Each number is 500 + 25 x the weight over the matrix's rms, rounded and kept within 0 to 999. Layers, rows and columns count from 0. Numbers have three digits each.

# layer 8 MLP up, 512x128, rms 0.11, rows 0-410, columns 96-127
523488513472507531466475522482491506551483507492499531523490500544486507485488499473498483553451
476486496541501517437481506498551499468463518442495504457508507491525484543459535511429483483489
523521468468500527502470508462497518499453463490505503483534475467518492514471464511503454503478
539476472466536502509530492553519518489489476502474482507487501503497495464477493529496509495480
476495530494476482501480521510505558511475538472465517500520543523497514514469518508523464485513
529479437443507512508565529517527486490472448525490478516513488515542518495537554462541534454483
499516504500489486518527480524479483494492484503499505482505519474486482520523537471500459471538
502482500537542497500539540527486496501481540480473513545515510499488541505516487523529499482472
498482480552506526455477506486514482552467508493504519507510479528514480460507476368469507507522
550514504455500472474488487497496495498483515508542541456525505493466501481494509466492492484519
504530480530493518500485513482496513483500518508505499531482457525500509496498516510537488533516
528511530483490529494487479523452553489468517481516510509479519469459522487516472554433517541524
499501480491443544470492478497496462505468491498518510471494503531508550487533488488455495493522
520489526482539494498510486476468512489491531484511489488526511498514499485493480471527565476551
513508472482567526480511454491485481497456508485500491530541500489518504487501521473535466491531
511525484511501530500469526490526486462513504504527504510487489518504494500470518499495517477488
515525473547463503532514530513549536458456537525498523525512529504507492483513511529527508484539
496490468514497491494504476546491537496508462515510507546509489466451499478521508509484517496499
523441545523533499506446470529526490464508482518490461493492542488484503531518506496530566509472
507467483491511493473501465513508502514458452483482474550515491490523523520539468480488536531481
485523504529473514553525472518468532505556468545510554487456485502476466511481535535452516486524
470517512518506463462442498541488509498494513486472505464518509511553519478489510504527486507506
504493514497484518465455530519471443484547524495527510458437530503485462505509531474522494486483
481468544512503443486479495511489531478466504504524499457500512517487487479553481503512475469463
518494456502484495467520498509464512489485541522514530508449538469479542494527512500510511553521
475498496496481498510495495544495488522448531467490551482538503480522481553473464489491520496499
527505482468494527496488498476505494427514518507482449533499488538505558506466512501519571508517
497507516543537504532514499539494496488512525513433500492498478503540501472491459531553528510518
504498452496516466530490479505490514513476520511531500522476489511515480520484538565532514479498
499559512437461512486494501526510504486479524494506527522494466509508466487513499469497486493529
509502474470511514460500514537485458497443487470508491475470529493519515516523489526490546506468
504491484477476520515508502520573503508477510498495536468533473498477507528479462499480513518543
503483533533524499499468529491515456500553483489542487458488492527550519512532505469535473474478
489492502552500453509497486482534455448529499499524526490574485518453479480491463482525509516495
512529527502505476492504511499479464531460498511504463506519504503473496491520471474536493514479
525471493456504525500478486535481503501511541486487527451496525461515459523482481456470475519495
505489519488411485539509487470472452538494493531509519510527523467495539538527476463572466545513
458516480572503511467496478462523501502477473489532508502496496491514488546522482554505527503520
477520492475534503486495502533481515479509477503515444512499514542500477465504498500495482483518
530494470496483533517463485515492487501521484512483453502521485508521478520456486502513508555489
554489493456564448526503465471480540508499510509480487519502504495515512491504526477532442513489
496523483517456465501515499529533525478495459534512535504446532531493482463460516477457493498512
492482499520492561509464494512485464509478514463456536544489545533495504482467503495505482462483
511542463507490512495495478459501516517509479521522476511517467508514514477529532523480464508511
547496477472493507464449518519504478473453536455498494497500467459522434509453485538529434507504
532450475532506506473532481466495477527485527497511516510498536523516487482492497492496556457507
477525485509496477486503509538506476485517460518524510507475485515515485476513527505513508507490
526515472498537484496472493493524472491488543518539456508536501489492535509475520479505530535537
477550492498480427506496503511504549477481517487435501538494481492518477486518494518457519498579
514476522513508551519550552471501534520509514466478488498520483478503491491499526500509507480513
519450532471483484519480492509507495569496485512564507487471472466483464479491511512467489512446
504520488528514500484533516494542474491503519484523499468463500497479516479496491504481516496487
513506465481503484516520479479497498511530509513487499464479496469480514504481532480487492518476
479502521523490537471470504496509483509509506470506521529559470492491488474531516495475502508543
475502502522531504498506490512528453463484495531514512469493505499526490506543526522488532453511
516513493570519469514521455481484488510532495542504491520558460510521500496504465527485474490468
484515468499457530448516517506517496487454495500479530501555508517520515515534541519448459434480
500516533533471459519506505517503525527504514520501543535482513503508556512514570542491503544496
507492493475480499509460510496498527473493492483450474502550509503510486478487516482495463497538
490526516533568529515486495477465522496525535500505521538475486499529546516450500492504448480456
528497500487497471553502484455544462495479519513543485517583497548480511485486507525492533527498
508491467480491511487452524473500523473480474520488501475495487484528463503519528547477539440469
419495507475552515505491486496456485554477485491508478529535518513523506516508532478515475534516
492481521492524543477457520481494491524507464520525520474530516521510490476479503464511485501511
500498501515463502524517468550484525530499511567512497509521501471483490467480470515500502488479
456550507477476473506486512516511477550511503510485511518532501543488492461514480488527471499516
481535509510537491521503530481497519463504494508545528505505510526502500504495470481511521488489
525491487521533494455460459463485506499516496498504525464536512506490457546527512558501538479442
488537493503518532509477515536494497500538512509532484513473524453493488476495497503521501500483
490527490478512528500514469492501504480504472541529478478500531510502475501522553495507501473538
480518553509499531513509486472502487512500476483481536511502521478525479462530543504502484494515
484535506508506492496488470501496490497445527471500514498474495493486505530532508519515531512471
510528505539486561455523552511499540484539518535472491488478483501490457477511495482524471517514
496529530542481490486469509510468502489529462504509493522538470444501470559501523498531481491507
491517441521479473467522513496501507549542542546501514472450522501513491524514513478494493520473
500490484513481524502451486500489474488453512503485514494509503493495474494480478523443475459486
496521525533463457490468508512494508533485486474529511533477490524518519444471490521541527471527
500514449496496532497510511500527491499515505485508511502537513520486487548529432486491543515487
511502560481502522574511499467524468493513501524482500535481497525488475491514499465522539540461
473529519472518475476488497497568470502496467478504505473500471491526501532475484497497477507487
488487473504508487493499526495509492492503501505497483520503507505512484526495471489502493480505
525495521529476551519512498490511504455533481463556530514489480484523503490547497529494478495501
497491512506488500483496508499478473495513476505473486530511506476500495490511476434515480465470
492490515504493508467514546502530514522502533538491493524546480490512519476519483540515464526513
472536500485546504485532539538498506489543488509465466495495493487501504511497540479501508517528
493498519547513486480479493528475526536484514486537534531533478543498527487494507460505454539473
497487553492494513492477470535477512510528472492498453487456518508509471516519534510496476467486
511544529516511476476470485490466532493477507509459452537482495512543485493467442498545455507476
452514506496537501549505527489461473451511515519513501484461547513535514469517473468530515523492
518480434541519469529513491530497517527531500484511502522502517500492480511502477545463474513513
502502464476481485521517464536503491494514487516487444530452505471537488520477499530513482504487
525507513509488457485485507458480567499484497483517531509520496493459506476516506504507502500497
503521481480528508475486488515536480535478487490524556476524505535522450492497467503503511493571
530476509469518475513503505472507495519537502540492526501474487507526519499501502478498485483500
493509519532469515486504524484467469437481472458513494449517452529506512523519481533492488499508
488502557446502505541510479508500530480512552481499513486480479472495482488499514519489520485551
485485490509540501469564486468527506532509532474500523544556515451504490516515501554542487492444
499498504538481530492496467490490505512495531477481507463459521531507535473488503536521455534513
487492509570496496466542457457536516517524523484485491457468490514521463478493527517455483474495
476496520495507522493506498517497468501533459512480494484484488505468464475516500500541464522476
511568501536459541567505465466518511494481515527512489466509508491506487469552498488512503514507
503530513486497526458493499504450524513502503479508477511486498513487516515492500497467466481530
504489506532426561493492483467495483499450473492508506518480495516492533510496493522474514544472
498510482492476492487497471446485531523481498486463464519521452551531484516501463461503453498507
496548525528486456435471459493522516513475491498495460441492508496455491512481458493519522524488
487466497528510528503482492492534488520517463518527477518487475463485489487538474548504510517509
526479492499502470466502457501504529513439535466550459514505532526512471545516515492520492490491
528494506505518514497493508541516541505491488544482494522504509486465502498487481466558496543516
497512501517501528484523475472504514510503508522504481543483511504508536501532500512506501450511
482477499484507501495563456515507510531484488455504521491476447516535527521412497470492508458483
519544517505495502526493536463525498522541467480521483521487517490516489532524474495529518475481
488499492486483470513496518506482507485473507530520485543499504448466469545532485507531479474543
467504510501490468478459496498471518512549533473506504503526554534529538466508474486504471542517
461502494513457487485500484502514477482482500518528515488493556493514521509490486502494499511488
491523465509531461518501509485530469529506505492467482489468477502493524520462499513500482500516
475499476482546509452486544512522503487447509464455532532499530491537550515518488537521504494474
460521567511531528500483504493474494503506507528472480508518503488493454534495487480529517525522
564491511499502512515533537535504466525533526469454496480485534484518568502479516480493484491515
479490499518532496479484459516586482479513509457448517512499517497465535540504512481515499496529
499564500542509513482541480491501467486521521490504490499433505486502509483502459483480477464471
501493509509518478478480505472468483540499477470514475513496460530499459516495488477500527520465
495475474504507498458518506514532507514489470516507512475497437526521528470497486540504501493501
456485529553447432491470490497530489527511461489498520472497493511494533485468522528502503466508
500464475494518486510540547427536475517463460514471531481502530459510465516463426515455528507515
513483504532503494514509494508485522462482512490530514518514532474477501521523486517521523486528
452495520481478515522527488519522520510491490440469546497503488503511491505488544433510486476493
527481477511563579481485452496465472506441443511519489552513509486497518461489497514542518483497
508494460530443458515520484530493476526495516468514491470492465533455532539486519499459519511516
494489497545491488513536488477486492510558479494493575494488526491471491542485495489527524483492
472492522491501513479498493507463481496492471478534512487522530488562484550484485492485476515481
466444459462486475505520524508469481487530485492509466512494531515472477487491510536515541548497
504506537450480465462501476506478508494481504526578511514505484524500528531474522480516530486519
513530447484527533520466464502501511515493506497475493488498547517524517522530493507462514507486
458480494495463476486492490516513467498479500490483504505504495496493533484515491486484481517502
459462528479453548525488458493499550471462550516494510486519466445467484508476497507478466513512
497491518472474513498499541482502530467535468503535452511481478454530481464480476474495517451527
516466514479508504515517499525464517522495484526489518524511527516541509533463484457485511498459
518526502471478532499517520463506532509486523475514470515502454513479450539531486502509466509477
496522478478481462509475451476505526475490506491516454520506471520518517465508515483540518518546
478463473542454500462523481508503481510463464484476512495423522491497521518532483487458496498494
511534495473482527502522546510532479499543540510494508512522489507499504481499519469521502520468
492505493494516527534573523488518533502475512502487487521503462467550487520481535509519551471495
499547519522479481487486522510522510485504465483493534475497516514519501449512495491567502496487
511511485509511469497520519494516462506504536476478480506510501509516539538508499503485481527496
498514470494505470475489502507476481512489503517540480536476494506502525510462482526481479542502
468464501512518490482481462471504558481504514523496485509502525491497518489471485478505464484505
493489515461540519506506464442459483525492529490517486531493499447491481503475479472518498440491
500492479547493497541485523516525465472542493450521513463514535492485513505524533509524505454500
520481489524512481535465511519496503447541462544468480495499480506524495513472526518505542499523
472512465525491553463458530483469490515524466468487537492506566493458481474477490473494527486514
539512472482458485492502489495506522553483536499508495498526497522443528475522494471520493514483
505477477474506466491478553493473552447538498495520480504494504476507469527474492511503457505528
498519557495502495478495501498493492502483504495489470490483544521468492512520511530537458529531
512495525487530472444529479526506468465503524484516480468530479511469532459544499474464465511500
543518487518512492465530547483510485504490473509518480504538487470516506501502507494524476501535
512499528480458560513457528483512454512482485528484504506550536490467527504511513524465517507489
503463543538471474529496453473485511417490497507499497484559493469523516528543517484481498510542
505499511502509498506506507518526504482506527468477496506498502488511484504502483498499475510482
498478526496561507507487465509478526541523534518483474500475492507505545504494478476505516487507
515494471510494514533486508503460491500492479518482522509508518496488487523485505457508504490517
479498483533491491497541516430512481554513491450507511492539493467579448502527518525493486526504
497498481508472554492525472504495516504536484465517534499520519486521465492496515523507511486531
513484510525485514484484490463480498475483516508455511485544481506523505522499473492489473472545
513482492491488488503496510468542537486484505486463491452494542519527530541504471492499497548502
498513518521517451500524468509473515506502501486513487472515490546509510552515471517550526483507
499496441495497505494557492475504526501482556497511471488520531447537494506453509485489457477545
462543473524517525539527508482490542543538474515505505492503516513521534513510488491503472469515
485473502518529459524506480502517482507487484490530512529528494529488524501491468498497509525492
501513504471506550501488478483538494528514485504483558530477516513521529542498521507486510510490
503522477501529510514478514534522477473532510491482468497503522472470462487479529513520510531484
516479483459495533545487536489476502510533477519456427475504542475540535514443452487566524489504
453499505506484492521518513468492480541494486517534495464532471489483516478487532509474510468487
484454548458522456558512495474460496502471546506475512459572507513546496501457459515513485459450
469501515466510498486459465504493504469475535474485516476487497517458497519501510506514473478480
507481491496494475472552541512518540513509522455501457493504467507499507517451513470518537503518
468503507493518473493522503483480480510488517479507469494499519495475480510474433501515484488533
487513500498516507482526496514496469515516486531493560498495507544527444480471532506507470529496
503534451536526527492512495503513490513516494509479535574461519520512481468517481501523502486505
461419490546459489517528494533462493524507523529456491530470525491579506499500483456495496514492
471509518536484507466495531563460467486506495546495476455505500513502502498458478463513531479574
517473517509492534482474491506550500509505488483476512485467536537455502479513465508463476498567
471461457494530437487510507503479525529462472460474491505505525518504567540535521483503458519503
487501485473470487505547516490501541501469499461505499528510511528500485534493519466512500489448
478514544519516456512480506513472536550464480527501510478479492457458470505497477494542529497494
496462475496485527483504500557479461515506530477522487519512499500547472513526475477520477463508
480479503539494474467474500511512519458532516530500519486487479539505485523512489529485450553485
525511497499471471482503483512501543527520493554456488508500469460430495492507478508506494503482
467500466507544481470512480495544487463475468469504538464526495506530517495526473499494549560445
522511494483491514505527499469527490452508524494476494475483513482523491545494472485520516472508
507480467493494484498517459514516463500461502470512436542480455509495526504495497452456528486470
464500501473502478483504464481500539510472538531513498505506529506507494489530504506509515492495
502514494465500479534488453561546503504485526487488532498528501513496504513521498507526508533503
498501532479468504533485475470519492473495501509511514503529494455487495497492536505459490473529
579527478488489542519465488505482496497542495519460471548470521520484459461496515471530462464486
484483480472518476547520556520551504503532530507469495438493511495507507469462491520524480532484
488477487507496502494500467507508496536489551478488495552522498509532513462494478510487487493498
450509558541534493457452527487481514529496519471527505507481507458507523464512444496501452489535
479508497528528462483486505477510527450535544485514438500538487466546450524470511499524497471524
524476540517496451498514503487495498521477481471491474515479524493496467490486474494516520480546
509514535510488531470500457465510510529496458475503526503533488486481484467499476553503509527513
486509479505493500475514445510519518522519528497518504508505465505502504502514478496472470493501
488422447499514524528490519445514478507496487478522475479488517507501514461498494478477511455529
494491483514464533497490534455498491510496490531527508464483486474521557494506506480514489540528
469469511551505492546473498517503526526463453530504509461542477486496502495502455533510535498494
436520507507509508512526503497499462487509482473483501486493553556496481482527523521496476484522
497542481502507508461503475538497513517475547482519533483490536471507497534497519476502468498474
463505503524482518504488452504475492490492503496492479509470470525533529485546532500524470504485
493517463512510503512511429549482521536486506513480497495453499491507520531466487463531517518463
496504463538503487527485523533486557518479502556546493490509499483479514499571545536538475487537
484487530483532523520498494515477514478478491491490518492513505546494481477538508482454489525526
490495505486517487492514459518522517495516507507522519480504500477551491521514561543484496536507
535498492551534445521534532488514526459499515473535492435485510486490501485476518536485478481528
469471516530478548470519491476511501476490480474518496503521525516512497501484519544531487479528
464484495481544465517539508533553526484513478506481504510537510466500482488476488492531497496466
512521476496519486492491511532535472473494506473487452509536472483518501463481525464472481566489
507475481486483518486517509438470543484486489527498522425460484510476503494468546487506490495557
486475540497525539480448496466508457489507484440476506531432505535523519524477489508537480533528
549534519477501483504439449515474512523493474491510433503484467498509467475512488490508505471523
512538484497552499501538540525509558506483527476497492477511480546481504501522528494520543512525
475510515498482487462515465508478515515509536518525571522480481483481479525461524537505486461461
521484565479469491463478479463489494526504516487495490498530534509501529482511502466488500512466
512468455498484452466511506504530550480505491508493478463479474455454516491504496515551458522449
501502482498489506504471521555479505549479530492479511545543493496506496562495519489543538517486
516537534465531512484518491502512506494523515524482524550475478505459536515482493514474471523497
507514473484464483533496509531493457482503519474519496494551514497514522504514530516520527510514
548510534540509489522529508521518533535492438527469439469504501473510509521539499484447528515492
504492525484471532508470489520504513475505496515473505515513472552471471532448474493481527487498
496496480494517491500491477459517528507494488489473457482519494481487476495497462511462527442447
511510490507526508453521496496503516491488503504531507453498515505511492462524492541534461473504
481514463499487525482530483494452531519501476493493528521493486511562499452527520481486531471502
505498474452486495504485491523542517506494535526498539522476486491478528524532501503525512452496
513476502476482501484516476497507477501529561553506510472497480453518522531468443463491476487508
499510482469463526519507502504520518477492552488539547502528487444497527495486474501476498479474
507516458515500464481503539465479512463503489483485497460508475480501497503558489459483514497516
510504497460518483478492489564531490516532463479532531521451488486491519514511511500523474477493
479447455526505534527503497503443495476514535520519489459469488559509510457505511468499492496437
529501497512479519452483449553525486514477480515501547490533516494499528524529481512496523515492
486527497526501527463529512520523488515464510503442528491469494521506486507503497536512466464475
454512557497493471544448490513464503519497509490488466470497526473515482476515514495488504477504
488527481496500482506488503498527475505493499471441525506517535498487476477546531524554458465515
493459513507460506489476493504520520499497486482494473492534541539497489446509516457469516481482
478481505517494497494488494482460458492475504485492481463452564496483506460519472467481478476458
486519541509502502494464507505477542524464510503515520497481484492501489489544480532556523488473
517495514493482510519478483452540510523496499492517491498505536523505497483506479485509497504520
512484476530522489509504504536534471513471493494503494511479529504533479480480474503535502485467
475542477514486493505529480486503520504502486472470533537535512478502525451537500498478505504492
523517476494483499492525480491520468491496478518453521501493506505507470554498521507500551496489
481507499507495507513469514512495532494489503534489495487474465520519514548503503499503521533497
511523515501493492451517492492474498488492481436474506448476523492502490547496482486491489486507
479515515510554509480486504526518516490478482499448493468517534470478508506467487483533496512505
511484503479501518517519484495469473498546452551495499503491463510494479507470514521505542504514
476468545499470557487492522475511499493499465490471472522483485480509465479523479496512504488498
496459428527488532530518457520523506512473532491518507515496488483478501539475499474515510452511
477503490524543532530508476505520525503481523507483521519470485540479499488465531490509510478493
495495480503481504491530499492528480443527518489444532499535477510555536469531505501467540525520
519504559468473480460479519515484477490473516486481444496518521479504497486495501518484515522515
476506509526514520497502535498502463520538506493509482487530475507503503519496524500485507503491
551498523529510481575501530462502501468544514544515476521498458508508477500480477476489544481470
452500498509487491487474479526488528487529461488505519467501517529532487491475495520518462509488
544485500494520518500490475494498506488447528498516485540468497502512476490481547473472521471489
514532501508459492519493468515519494476512507501502507503479525488526502542526493483481549502487
480492535505480472497517461473479433489499515529505520484512494476506508467503530515483525461487
493535507534453538498458489501546455500492439463472434445506482474471508523569524534523491530509
524504487500516488473506546507504521498511498493496524480495536498508496518580488493495528508521
479509547496506492497439527496494467495499476497498506446526436523498503521489524507495461494486
520504471530490541468502564468479472518511484473506487494524509502528470524485494539474510497484
482497512485517536510505485477473500479542495483505523524444509446493466506497446522522501498482
535480491484496488463512462515504478511515506486525505480483512514504480490477424506492475500449
510509533466496532487452486559494497448484497540495488516463444490453546538487470490519514487468
493497487536475557454486501518525489470535490539518512511489495534478510534512486526531503493537
511441472469472523499468498474500523496536508534498489509518497484549506546492468430479546537549
499523447516483500518511523478471503514526549509510486505529496522457489523507521515516486514504
493488476526484506489529512497487481485462477557543506546543512484496517493493517486547468494535
524493505512523468490439498489514528467482496502492503494506504529489522492497513482517503483468
466484461521501512546490466500436485474529507527469496504494508514474524466487495486518499502471
474481525485540514505501519537532479535526482456445502533476500506477502516523492519513491514484
463532527492511512532494480491457501510500528524468472525503476508539491493467479475502506510520
483532513506539553475501483542511464529464502510478493535495512485527492492504514459487473533508
469526494501538524483471467561525516434500483493557484536491481546472496519483509471500515488518
503487491490488533474510493479479468492501515494506498484502526552499491515504489490459451484520
494485515531498528471514477458473522514539513519490515528498466527528501459488472527498521489489
495497515504496532504508489509525487471502494509510510495496508462472494514510498528492499518473
507518524533514484497476523505564491502494536448506528478496501518511492498521479524483492458499
537519466484470486517516491511512507505481485510551514509516486470512478497540505484492499492502
481510518482463462526500541474498490494457486553477528494494477520485491528463455492482538490496
546480514511528517532525521537491539526500526508499497531503487521494522515474485522529513548492
501506512513530498516479506510473505497527547501528530491498517523492491515464500504520494500473
505502486493523514529474510497534523542493513512453510518531505507461483498471471495495470551480
531483487474545466477534526487511490540453509488495513427485515470491471491458475531512439510488
474522493492518477552522502563516535545493512531500518496506549506472505477497486517493519448467
511499497479494508482493483503509504507505466533539506464484488479474446555492489522458483550498
512520498503475503486490504497452486517489517465481502469514470452492467509541499503449531540506
470510493479444513468520465477509488531518458529538499531483489470495479473531493513486458443509
537514524514467442493481486504449507501503492485472510504481514545530498512516534487509485547497
473440530485593546536469515516552496487460521499557475556494510577494513490516564527490493505509
511444486525523473491467516497544545536528547493491463507485495423504514517523491518512496502517
463507473494492532493520496462515515489498455477495531471537517481546517489548546486511510493520
477519513508495469498550494511493541505532503459470493495506506518484480485505513515485516508505
510494487457512517463476446488493454510489482479508495484479489473525508535483526467481516488462
494501529509488441513486536476503505464475501511481484526538519535482533462515518505502512508467
541510515523567491531515506500534478519455505519498457471503514491518450501517458512542478489526
481500513486505534548519511486508581527519493473475515490532477526506483518523476531492526518542
502450463482546521531496494518539509493490498504501465520507437506458495493474485495470571495507
511508478451491515534512501441458505516474473533502483491524488530506459512438487515451490471464
463480497440502519494524514457497523510483484543473468512499504502505504477469460507523508490477
460515502505494505505483505498504515504513521471489468521537516474509517503497513489500470515562
483507535501498519515514493502537450498490477505456489487459472485440475511515529521481503446528
467510479549513470456503463506468504454463499492533491511510455485525516488510503507491494528489
528490472492506489458476522491471471506476457503535483474513493549522493490513539503519521531512
540476482510468510506511490472460531515502499525486486527528546517521535490509487499454478525506
498505458518516514472487495486537500514522507481468519501524546484483495493509524536498481482485
540514530482489515536507485521484503512516482504443507517506468500465484497505507481517512509512
488537495454509466533492496561488465478494501477527482491494499500485525543485530506502461524488
478506527448512477479476481512471471503492473507481482485485503470517501493509501499521521538457
472505482487484515534515495478499460511521519496545446475496494444455517493483514497468487481506
520531524523514487473553499504510485510501509465472507472490517512474515527517474534494449514484
506521502481450491530480514500588513513518475527488475536474529501460516507519468542520479513464
462498554531532502527523474522472493459511478489455495493489493524463491544487477500484434514498
504580467552481492473511518510503531492499479501532509518501513464511526513519482509455510515477
514451491503515484499540514484499492503518494448534483510469469520470463526485473502539494476509
527528518528488499480532489483509487489536549512478525473505499502505519506458482461488527500517
491457497474478477497503495495533545517474429485529440468507494496445497490490513498514522539470
489482530456547498523470531449505513509485526527542462482527494503504495515473511449477458475507
504512524507509501536528477514517535506517464541514475489482515490514495504532514513495523534523
491481533498520520519472486495486481487486502478501484509467435490529508479502502498485533505537
510482486456505475506514530502514493471464517501500532488467467483497523535498548513502546477503
514502536544479454482503505502513534513533508461498497477487473496495476497511522533488533489492
503531498527476471527478502512496494490472483521503510444460513459496470462521506493504492495528
522534457483463516469488468494510519497492526524526512486458484524497504505498507467447480491514
508551525511483443483423514488489471521536475469501486549504491507503462466505551479487506492536
478475480477515476535471509484496524480501547472563491472495503477512475465490505504501504476522
450486492476511467469518517488519495498520539527494481514459472517477499487514464523531526509525
486494523466501515490514484493507465490473453459482481461509503503498472480487505511507551508520
510524500542529487506524508508545521512520506473459511526483530467467515469487545470479516517467
520498498481462488514500510563500489473473524551491523495483487526494539474522493492466535462490
529434523508470447490503522518526468505503500495541463447444497506497470497543515513459518528473
474492546550504499527480480504514504519545471487539522482548497500491483544509494535492520465499
473503551481514504530491475527514497535498516557505521480501505498545529522473508524487488457503
449521481523463526495525518487509480492483513501533442529523485476493481473476502492468480517463
467443552497494482462508519511470532534493529527442515506517479481457490522461463530470445513447
525480507502486481507507438514477530495506488510494513482522460511487497472506499492496510510520
537498533490528489461485516472478445534526507526472505499472501526491517479469491508500530469513
513497504538535477516516475463553518555472467470567475500516546494448508483552520513460517549527
508495521469540476534553506445452485475548516491480484499533471448483511493551510532515503513537
529524561485465501464491472495527454492513458513501518479537514468531477443471456518487501469472
541479435545515486522503478496557504508482486508509486523503528514461458466489516492465529460511
496496503511529557496475481528495524522470519516470503544514525471524499481506455483493500492525
471517521476478506510538446470518506537479524512542503491530552499476520491497510519551482479470
495508505530465490496531491471471502495532454522514488485442504484501501480490531466524510486483
476523498477489512511492488497502519491469467496505523474540470505481521528498499483526484536538
482544465485542514541501537487489509461484489537483491501493492476518530491471512500523486496532
476486517464505493519491519542494495492553481548530511492456452508481470484504508464556491490485
517490525484540525525459534513490503506512535459519435475501483462472505508534505501503477515509
486522506533514513500492474517510482442528473491468523493508520514526524515490510510471520501460
520496543507500519525465587534526516493543494511481476507485536530484515471474464484467525511519
490522479485510461512503502494478500509498497489488463476585459512531538538494496468490489537479
553482540535487530512504461479554552509514491475527488508536439504456513486487502495469473497528
486538455493508513486491485509485504523494489498479477523505513534521482527517478517502489494483
486456523505498489530466462505507457505500447504504486481479498507525509464467513490522497476533
498493460542488522545515483496490484457577476514519469477515474497506480492487533484452470540538
490441493467509512534482523492497463449461483495519487479506499518529493488519490509533571491473
461528551501478507537497484473493517512474510483510490465504498525493497500522488470547497520498
510467548473455557524496432490451485472485460520483472465485470459488487504493521487493532497554
493491497508508524489520551485495494502517498503488451502470527469515488477498505495537520484496
463511546477490465545520497491489536479526474523539466557487486490507520471541528455502512499476
528481526498509475536536470507479495498505464507485542512459536480474509482522499516475509499526
516527514507504498529540517507535469486454513466509525492475513506506482534483482485509508449496
503547504511468502495516542524494514512539503491533541515500475519541510495499512516519484482523
507466468501531515469509513513504541515464491465515483501465489481517475493414471493487505482491
500511470478451516507532498510497508494548548462509499492535498501530510492498506521490487504473
529492502561462488488554535500489530480486492523490462487515496464539463484486470509459501499538
480544532510478510513500539496468522501472483519519472569524439494525505487491480576491516493532
498511512552522516516513504508462459519528489493504510476487493496500465490530542508541492532512
504517554514499467554458492468538516498485495494531504497479506555472491447515502488502461501518
436494475523523530506529528530503491515481456505523484497513455461482472484532535527448508525549
527555469487492536479465512505521470513531440437553499488468475540477532468470494518526502500502
508506499445484522482504469536500502537511494516425483527515506477500486507458507518535544521511
533523530515476510495440505487522498503482491491473525522519539502496495548519493576518495552509
492511479512568493531494487553446485518511467473477492482514471486497520508488508501482478482484
497494529530462528520476512537541479496495495481472531497498535562472467538504460499510526508498
501529471551503499484432533481511500520506495491465532509484518490477553509517493572508468475507
494443472517483569508473527490511503519527510473523484509545530512503525525482491529511517492481
492476537549493501496542508494521483485505511518523498504557453496511490528526463487469512463485
474476463528519491479474481510512516488531498519498487457476518543544495468511514486490518474548
507525489487489538516488490509504529470497515476516505477507480510511472507501508481497468529502
499542495501529493482526466496487493498522480508530521489522498491429526473492502530533543484504
526466470497488528477493464497542500496465492519495440546456494475434455501523495498509539490480
509499522488464506530483458513488463472458489474457468491486496517567509490471476550489491498501
514565483498479520529472516465491457500481486490492450527535552438457494499510506512515458542457
485492468521507492535506508532506461495488492467505507482510555510515479497469518480511461533563
443498478499492513509548491492525497508506553494527538499497492501511505519476509487496516480478
505502516486506521483500503495502474505474515501529484478534490501519480491506511476481559488551
534478527477493490519508557525541526557499499490499525508491488476473508520486494465510500482476
488472511569521514522535505507517529488508497511450499521485528455492517511491506494494482533512
546523491503499503486564493516500518561492463515512540499482524521536475460498473461498542506506
473462476532500530505481489496479502506472453452504529496502490552498490517504465508545479459507
529489506483486545531479537449469520501513523521470479488516476491509540503481482491488477540463
502476492435554486529505464513540476502497486514478490523536481480493485468523523483511464505477
475522499517504503492575483502554532482487533515485512560470507512548439498486538474521504471489
504487478513505501508526488509454469499471514542471491472501497502494536441530514517555499513545
485497480476499551477451485479486430460520499546490506516519517545539571475476474497492507498505
442509496509497505509483454557513478513527492496530522498492500543529577504511497486523467527513
479483472500532515489521519497485522496452547519513502495522496477524475486505508500512483518461
521482455490542531480524503475487506508472501523519515532535465493442500511526446540503531499487
478513471480471521507503495500508499511504522538534471542515481481515448524489495482513509500509
462517501504526567495488485467514501500527469494467488469472507541520509486490522435514499471525
510529471501481512501521501445515477478522474544507455517526486478495498488492519480498462565462
473468541499535549570516516488482488488482487507503526505507482503475474472522514488538495466458
541530509512492492500524490481477530499467480499547526470496457488496452489522472545468486500502
495485530467475486498511530520526510518503476475517507511494492502519457499496506501524510499507
538482511491533501476516506512515508515527513533533491537497485481484525500496499498500518519481